config.yaml
d_model: 512
head_dim: 64
norm: "layernorm"
rope_fraction: 1.0
init: "normal"
init_std_qkv: 0.0276
init_std_up: 0.0276
init_std_down: 0.0
decay_shape: "linear"
Each number is 200 + 30 x the weight over its row's rms, rounded and kept within 0 to 999. Layers, rows and columns count from 0. The size before them is the row's rms in percent of the matrix's.

# up: layer 6 MLP up, 2048x512, rms 0.0684, rows 535-559, columns 64-127
# down: layer 6 MLP down (transposed), 2048x512, rms 0.0655, rows 535-558, columns 64-127
up535,093,173,139,189,223,212,220,188,166,171,243,167,192,205,214,197,243,178,166,247,131,204,183,239,186,227,176,175,188,228,155,165,194,158,203,198,175,216,239,190,228,177,201,186,250,237,234,174,227,164,193,173,250,228,188,184,193,201,221,175,204,233,224,225,169
down535,094,226,184,194,231,207,178,202,198,234,222,229,200,202,168,180,186,169,172,154,225,219,179,215,236,240,238,204,195,185,173,200,165,221,218,190,207,214,182,197,164,227,237,154,204,194,184,164,161,269,208,242,200,209,224,235,208,224,233,187,181,190,205,148,169
up536,096,205,177,246,182,173,222,178,183,215,176,208,206,237,209,132,192,194,250,226,179,200,191,178,196,206,180,225,228,246,173,150,264,148,219,131,214,191,206,197,191,195,168,195,165,183,160,228,197,275,151,207,198,185,196,176,199,135,190,196,191,197,245,196,222
down536,099,239,185,163,156,176,187,163,206,221,181,182,195,182,193,270,229,254,225,125,286,189,163,146,190,186,191,229,214,174,167,241,170,211,186,179,178,171,203,180,244,201,246,196,223,193,195,240,258,180,228,221,220,231,188,196,206,185,183,196,215,210,200,165,217
up537,098,189,166,220,179,204,207,150,192,210,186,185,181,226,188,237,202,250,200,218,166,234,179,176,233,214,155,179,184,199,198,206,208,237,177,214,213,191,191,206,218,217,231,214,206,156,203,200,212,171,248,261,197,261,212,205,194,241,208,117,212,252,198,192,217
down537,089,169,280,146,219,229,216,219,241,179,162,210,159,240,210,150,181,146,177,178,194,192,190,199,168,168,176,215,216,169,167,225,193,209,169,223,114,207,192,157,238,243,163,199,232,183,233,187,200,243,171,141,206,185,151,206,173,197,182,248,218,176,191,267,207
up538,099,224,236,241,167,185,152,199,189,179,150,197,177,195,209,197,234,214,230,216,181,204,205,185,232,168,180,199,225,168,197,185,204,183,194,178,220,190,243,240,219,203,163,224,213,243,184,219,228,126,208,187,200,136,273,229,176,223,181,197,225,197,202,171,202
down538,097,169,187,214,217,246,183,208,199,167,174,177,174,180,139,216,211,205,134,193,154,202,178,202,169,213,229,181,191,187,245,218,216,180,240,148,142,255,134,194,216,202,204,198,237,172,181,250,199,230,185,197,230,212,154,209,180,180,212,227,172,210,198,204,163
up539,092,205,157,166,204,161,230,200,197,230,168,187,161,249,213,191,169,203,203,214,216,219,197,189,186,203,269,168,206,154,173,165,180,187,194,205,221,171,199,187,200,91,150,237,225,166,179,219,226,178,180,186,202,163,211,139,199,165,219,212,247,209,175,198,209
down539,093,195,170,208,183,219,225,184,154,235,223,157,238,202,189,171,216,216,212,224,188,202,206,222,222,215,162,214,272,230,196,271,185,199,251,165,170,194,232,232,201,171,217,171,179,223,215,231,170,190,184,231,156,211,202,278,233,202,98,214,182,177,190,221,195
up540,096,212,234,218,209,220,164,209,183,207,208,196,235,193,186,175,183,198,192,212,208,223,234,167,183,188,260,151,169,215,175,139,157,223,193,221,233,188,243,173,181,218,191,222,171,120,239,163,177,193,259,176,233,243,235,184,205,125,162,153,223,189,184,136,133
down540,095,198,141,190,214,224,186,189,192,227,199,222,194,174,233,223,203,210,203,199,192,271,232,205,191,194,205,231,231,208,189,209,187,229,191,212,228,214,145,195,203,180,174,152,236,259,236,226,233,245,158,187,185,116,192,198,237,227,218,196,195,161,191,236,178
up541,114,220,162,172,197,199,195,232,210,199,250,206,225,195,216,183,200,167,168,200,218,189,196,194,167,206,261,208,129,168,198,199,196,249,198,238,210,218,224,240,229,199,218,225,223,166,244,148,226,201,178,171,251,210,211,190,139,195,264,159,181,228,207,216,203
down541,103,180,201,243,175,216,169,203,180,218,194,179,209,169,210,269,167,184,137,147,153,186,204,169,190,216,151,239,179,195,229,194,158,204,211,129,236,215,188,195,215,212,219,226,221,251,194,196,179,235,222,187,159,241,174,194,188,133,181,157,218,225,174,206,233
up542,101,198,196,172,174,216,185,193,187,163,204,185,198,178,225,197,198,235,218,220,169,260,187,206,194,180,190,160,182,174,239,176,237,209,173,199,177,177,242,221,176,147,159,216,153,249,238,157,196,204,163,227,173,215,197,250,238,146,205,241,208,231,202,192,148
down542,105,224,230,179,186,248,175,184,194,161,248,187,185,198,182,185,226,240,174,203,269,240,181,209,136,215,202,163,190,187,178,177,168,182,216,153,226,166,199,172,263,130,212,213,180,205,193,222,192,134,185,179,196,175,248,212,175,200,196,188,176,207,167,216,206
up543,100,213,206,228,154,176,207,197,198,182,278,199,196,199,185,263,185,174,163,241,213,210,220,201,179,212,169,119,261,168,201,272,203,186,184,237,207,247,182,197,177,190,175,209,225,227,193,229,143,180,247,187,207,166,197,214,243,199,267,224,222,193,209,198,163
down543,098,225,176,180,201,229,263,231,211,190,181,232,157,204,199,180,214,193,235,174,232,202,170,190,152,159,209,250,179,195,191,195,155,204,176,222,174,237,170,141,192,149,199,144,144,180,196,241,192,211,180,180,148,175,109,157,197,212,223,139,217,230,188,164,183
up544,095,190,181,190,233,216,183,189,225,174,231,209,158,173,157,171,195,186,211,221,208,189,156,243,191,253,131,180,230,184,233,214,225,200,239,160,197,234,229,179,207,224,187,267,144,194,235,236,179,228,191,174,191,216,223,141,233,158,235,200,197,273,193,212,202
down544,096,197,206,189,167,159,168,266,145,214,183,215,197,198,235,202,224,193,157,165,167,168,240,175,225,196,218,222,134,235,211,221,216,146,168,212,204,177,199,233,212,246,206,172,205,213,170,213,223,220,176,188,149,203,162,210,166,275,205,240,216,146,193,217,183
up545,103,146,198,255,170,217,189,265,195,209,205,160,223,195,176,196,186,213,275,151,215,219,162,175,218,266,203,197,199,198,159,163,215,234,207,185,208,183,214,151,209,227,217,196,171,217,214,260,221,212,213,270,148,174,204,230,180,201,193,251,237,189,244,191,235
down545,101,239,149,198,199,194,229,222,181,236,265,229,187,194,187,254,236,199,206,164,196,196,233,180,242,195,167,249,195,175,162,191,217,204,158,207,191,241,234,215,210,147,179,222,135,177,175,189,253,186,220,240,230,226,233,207,208,215,208,176,170,161,196,170,216
up546,094,186,269,255,199,187,236,221,206,164,183,220,239,221,187,210,227,211,142,163,154,211,199,150,197,192,211,245,217,174,190,121,202,180,218,203,139,141,198,210,161,217,240,147,210,166,248,198,202,267,215,184,204,207,234,199,237,184,205,197,202,186,197,208,210
down546,099,190,183,203,218,162,131,240,224,244,181,216,175,201,171,158,240,178,217,218,199,182,222,225,181,193,180,161,198,216,197,169,114,184,206,234,249,248,225,241,206,187,199,249,257,207,222,183,202,199,233,251,233,212,196,191,188,245,199,168,167,221,218,194,232
up547,095,187,232,194,198,146,196,219,191,177,110,209,146,277,249,170,237,217,216,177,195,192,144,209,151,202,269,204,220,208,220,215,193,173,133,161,229,211,189,231,227,231,220,257,213,199,201,178,212,199,196,179,167,157,247,199,191,171,166,170,226,233,160,151,187
down547,096,203,192,181,212,196,188,165,237,233,199,172,166,175,225,190,215,210,204,224,216,212,176,236,233,215,220,234,193,217,225,204,225,170,171,193,180,237,149,186,207,200,238,187,197,248,223,194,197,230,184,232,196,171,239,190,193,189,195,259,216,239,241,169,217
up548,097,181,159,185,189,224,237,218,175,226,242,235,185,216,186,187,203,212,216,187,226,165,104,155,184,178,213,159,184,155,214,199,215,168,192,175,209,204,246,199,239,235,214,177,209,184,136,265,168,151,199,226,252,215,222,176,195,176,160,173,151,171,163,154,260
down548,101,205,234,222,211,176,165,185,255,195,223,203,218,187,211,225,188,200,165,211,231,151,193,292,246,246,227,233,234,219,164,204,225,205,196,223,161,192,194,223,142,180,188,194,178,170,216,213,238,240,219,236,152,217,206,235,210,225,165,220,212,209,173,195,217
up549,101,189,203,199,174,208,179,148,151,209,226,192,213,191,237,206,196,245,204,255,243,208,206,151,212,237,120,217,230,253,204,214,187,175,190,200,195,239,229,204,178,159,148,213,181,217,222,183,187,234,212,213,223,191,182,209,190,200,148,233,181,232,189,151,218
down549,095,185,183,186,178,238,193,195,262,158,190,161,228,201,166,147,227,171,185,209,181,227,212,241,192,227,212,201,190,188,163,178,215,226,285,210,189,255,230,222,186,177,230,169,252,190,194,148,231,254,237,226,226,207,237,273,216,212,291,172,203,167,171,175,206
up550,097,150,203,187,231,228,186,141,196,204,162,229,245,257,261,171,245,212,213,208,196,216,140,153,250,231,204,225,176,183,248,136,198,214,243,148,242,210,189,175,206,195,155,211,206,201,234,236,197,211,220,219,229,177,172,187,188,191,240,187,175,221,256,224,231
down550,099,287,269,241,200,149,212,182,211,202,219,199,195,194,176,204,211,173,259,205,236,195,177,200,226,198,180,205,177,203,253,175,231,210,184,240,176,160,256,190,238,205,156,154,176,230,174,143,184,215,210,190,234,167,192,184,191,219,160,239,206,235,179,141,196
up551,096,239,211,222,207,198,209,167,193,204,191,153,250,206,228,249,169,230,188,194,172,202,174,233,216,221,161,178,188,236,179,193,230,237,211,146,164,192,163,184,239,220,153,176,235,231,179,245,230,177,236,228,179,199,258,177,134,199,214,169,193,162,243,196,229
down551,097,169,221,230,221,242,223,245,152,200,194,178,191,158,221,171,227,194,243,224,215,182,165,175,186,194,184,170,172,142,228,208,193,214,210,225,205,215,205,183,206,171,235,239,173,210,190,222,184,230,167,222,132,285,157,176,197,243,176,269,208,194,181,134,255
up552,105,185,202,209,209,192,114,162,193,162,215,243,167,218,249,179,182,240,235,200,153,202,226,174,161,187,223,140,196,148,165,196,223,198,175,227,167,201,179,229,204,151,185,261,168,177,164,230,189,198,201,119,173,189,169,224,181,190,214,251,261,114,214,240,191
down552,102,165,185,241,154,197,260,202,194,188,200,178,199,212,185,221,221,167,189,228,174,228,214,220,195,244,199,201,190,188,190,237,220,215,197,185,199,155,177,209,210,221,238,231,181,150,219,157,216,233,229,153,203,228,192,194,257,201,227,191,167,244,223,217,192
up553,094,179,178,169,212,174,179,238,202,215,238,164,166,186,216,167,172,185,151,197,190,217,139,167,258,178,267,159,147,195,233,226,175,201,135,221,215,181,190,203,207,188,191,193,191,227,174,164,198,187,227,155,190,186,218,195,167,204,208,242,199,196,188,227,159
down553,101,157,182,165,231,197,191,240,245,185,202,193,188,191,194,234,219,253,209,188,253,200,144,187,245,213,186,238,213,189,244,158,215,176,164,151,220,219,272,232,233,206,188,225,220,201,163,217,189,203,218,216,200,203,231,152,195,225,171,176,204,179,171,232,245
up554,095,227,203,256,217,169,212,275,187,215,171,192,202,245,208,225,207,209,299,151,223,168,285,166,219,183,175,192,237,223,225,188,219,223,236,222,214,182,235,206,191,161,244,154,205,231,227,212,235,223,212,182,254,182,216,192,189,181,209,196,221,245,252,183,169
down554,097,225,206,203,201,126,200,168,165,184,222,161,154,130,234,209,228,140,226,244,211,226,166,252,204,151,182,176,206,176,185,180,129,191,193,203,171,259,144,195,162,213,206,236,248,187,189,181,203,167,181,213,207,204,149,257,197,179,188,212,195,215,205,215,211
up555,113,172,201,210,184,215,191,203,266,186,235,231,155,195,158,220,187,185,259,201,211,195,165,208,262,219,202,146,221,218,246,210,281,203,220,159,179,213,253,163,191,211,156,161,239,210,213,204,171,141,204,220,236,247,192,139,275,239,186,186,209,210,148,189,211
down555,116,176,177,168,197,210,188,186,215,162,161,159,142,185,199,203,218,209,122,260,246,210,223,199,226,170,201,263,197,184,260,171,184,199,246,227,198,189,187,177,210,181,176,188,210,258,154,173,207,242,195,197,208,194,206,137,160,189,196,230,254,227,216,192,174
up556,099,216,192,237,223,168,203,224,192,209,193,172,196,182,190,227,226,186,251,193,177,140,193,172,174,241,193,224,166,177,230,242,235,210,195,190,221,204,164,223,196,190,247,229,213,248,168,183,239,196,182,203,198,132,215,169,219,212,145,185,251,258,212,193,238
down556,101,209,187,233,190,266,188,237,145,169,188,219,165,210,177,249,161,189,199,183,219,137,219,186,153,227,169,218,182,198,170,221,226,127,151,203,195,179,150,144,186,221,209,269,189,195,218,212,190,206,217,177,241,225,231,231,207,179,221,212,208,199,175,281,147
up557,102,243,200,182,179,155,253,220,153,150,149,159,215,242,171,192,150,280,189,196,199,168,185,195,184,216,217,166,222,217,202,227,224,251,229,170,206,224,261,173,222,206,185,181,218,200,232,173,178,203,135,233,185,231,197,153,192,210,200,170,150,210,220,226,173
down557,103,225,197,177,242,196,178,232,149,180,194,216,191,244,232,177,189,164,180,197,235,210,192,159,206,206,201,174,196,249,205,213,200,227,167,165,233,257,186,271,178,193,180,193,246,158,172,119,169,253,253,211,185,206,230,222,185,227,200,227,226,238,218,177,181
up558,107,204,168,201,236,212,248,186,160,217,175,161,226,200,161,195,137,253,226,228,165,172,154,214,233,129,195,221,180,187,168,167,207,215,263,219,209,206,190,214,171,197,200,178,147,174,217,190,187,247,201,154,177,202,192,178,237,172,153,238,182,244,205,157,219
down558,113,233,234,242,204,201,234,196,112,192,148,211,176,148,162,209,197,186,210,170,230,175,200,168,198,149,167,193,177,166,210,190,133,184,226,212,193,209,150,221,229,186,226,128,159,186,180,187,160,169,167,204,203,194,149,207,186,238,169,216,178,223,129,172,220
up559,104,212,217,180,246,142,177,262,174,155,228,241,248,209,206,241,193,218,190,229,229,241,133,171,178,231,240,179,223,155,143,217,187,180,191,162,184,181,152,215,207,219,190,124,171,186,179,226,203,207,163,217,180,199,178,196,196,267,225,219,201,225,182,200,192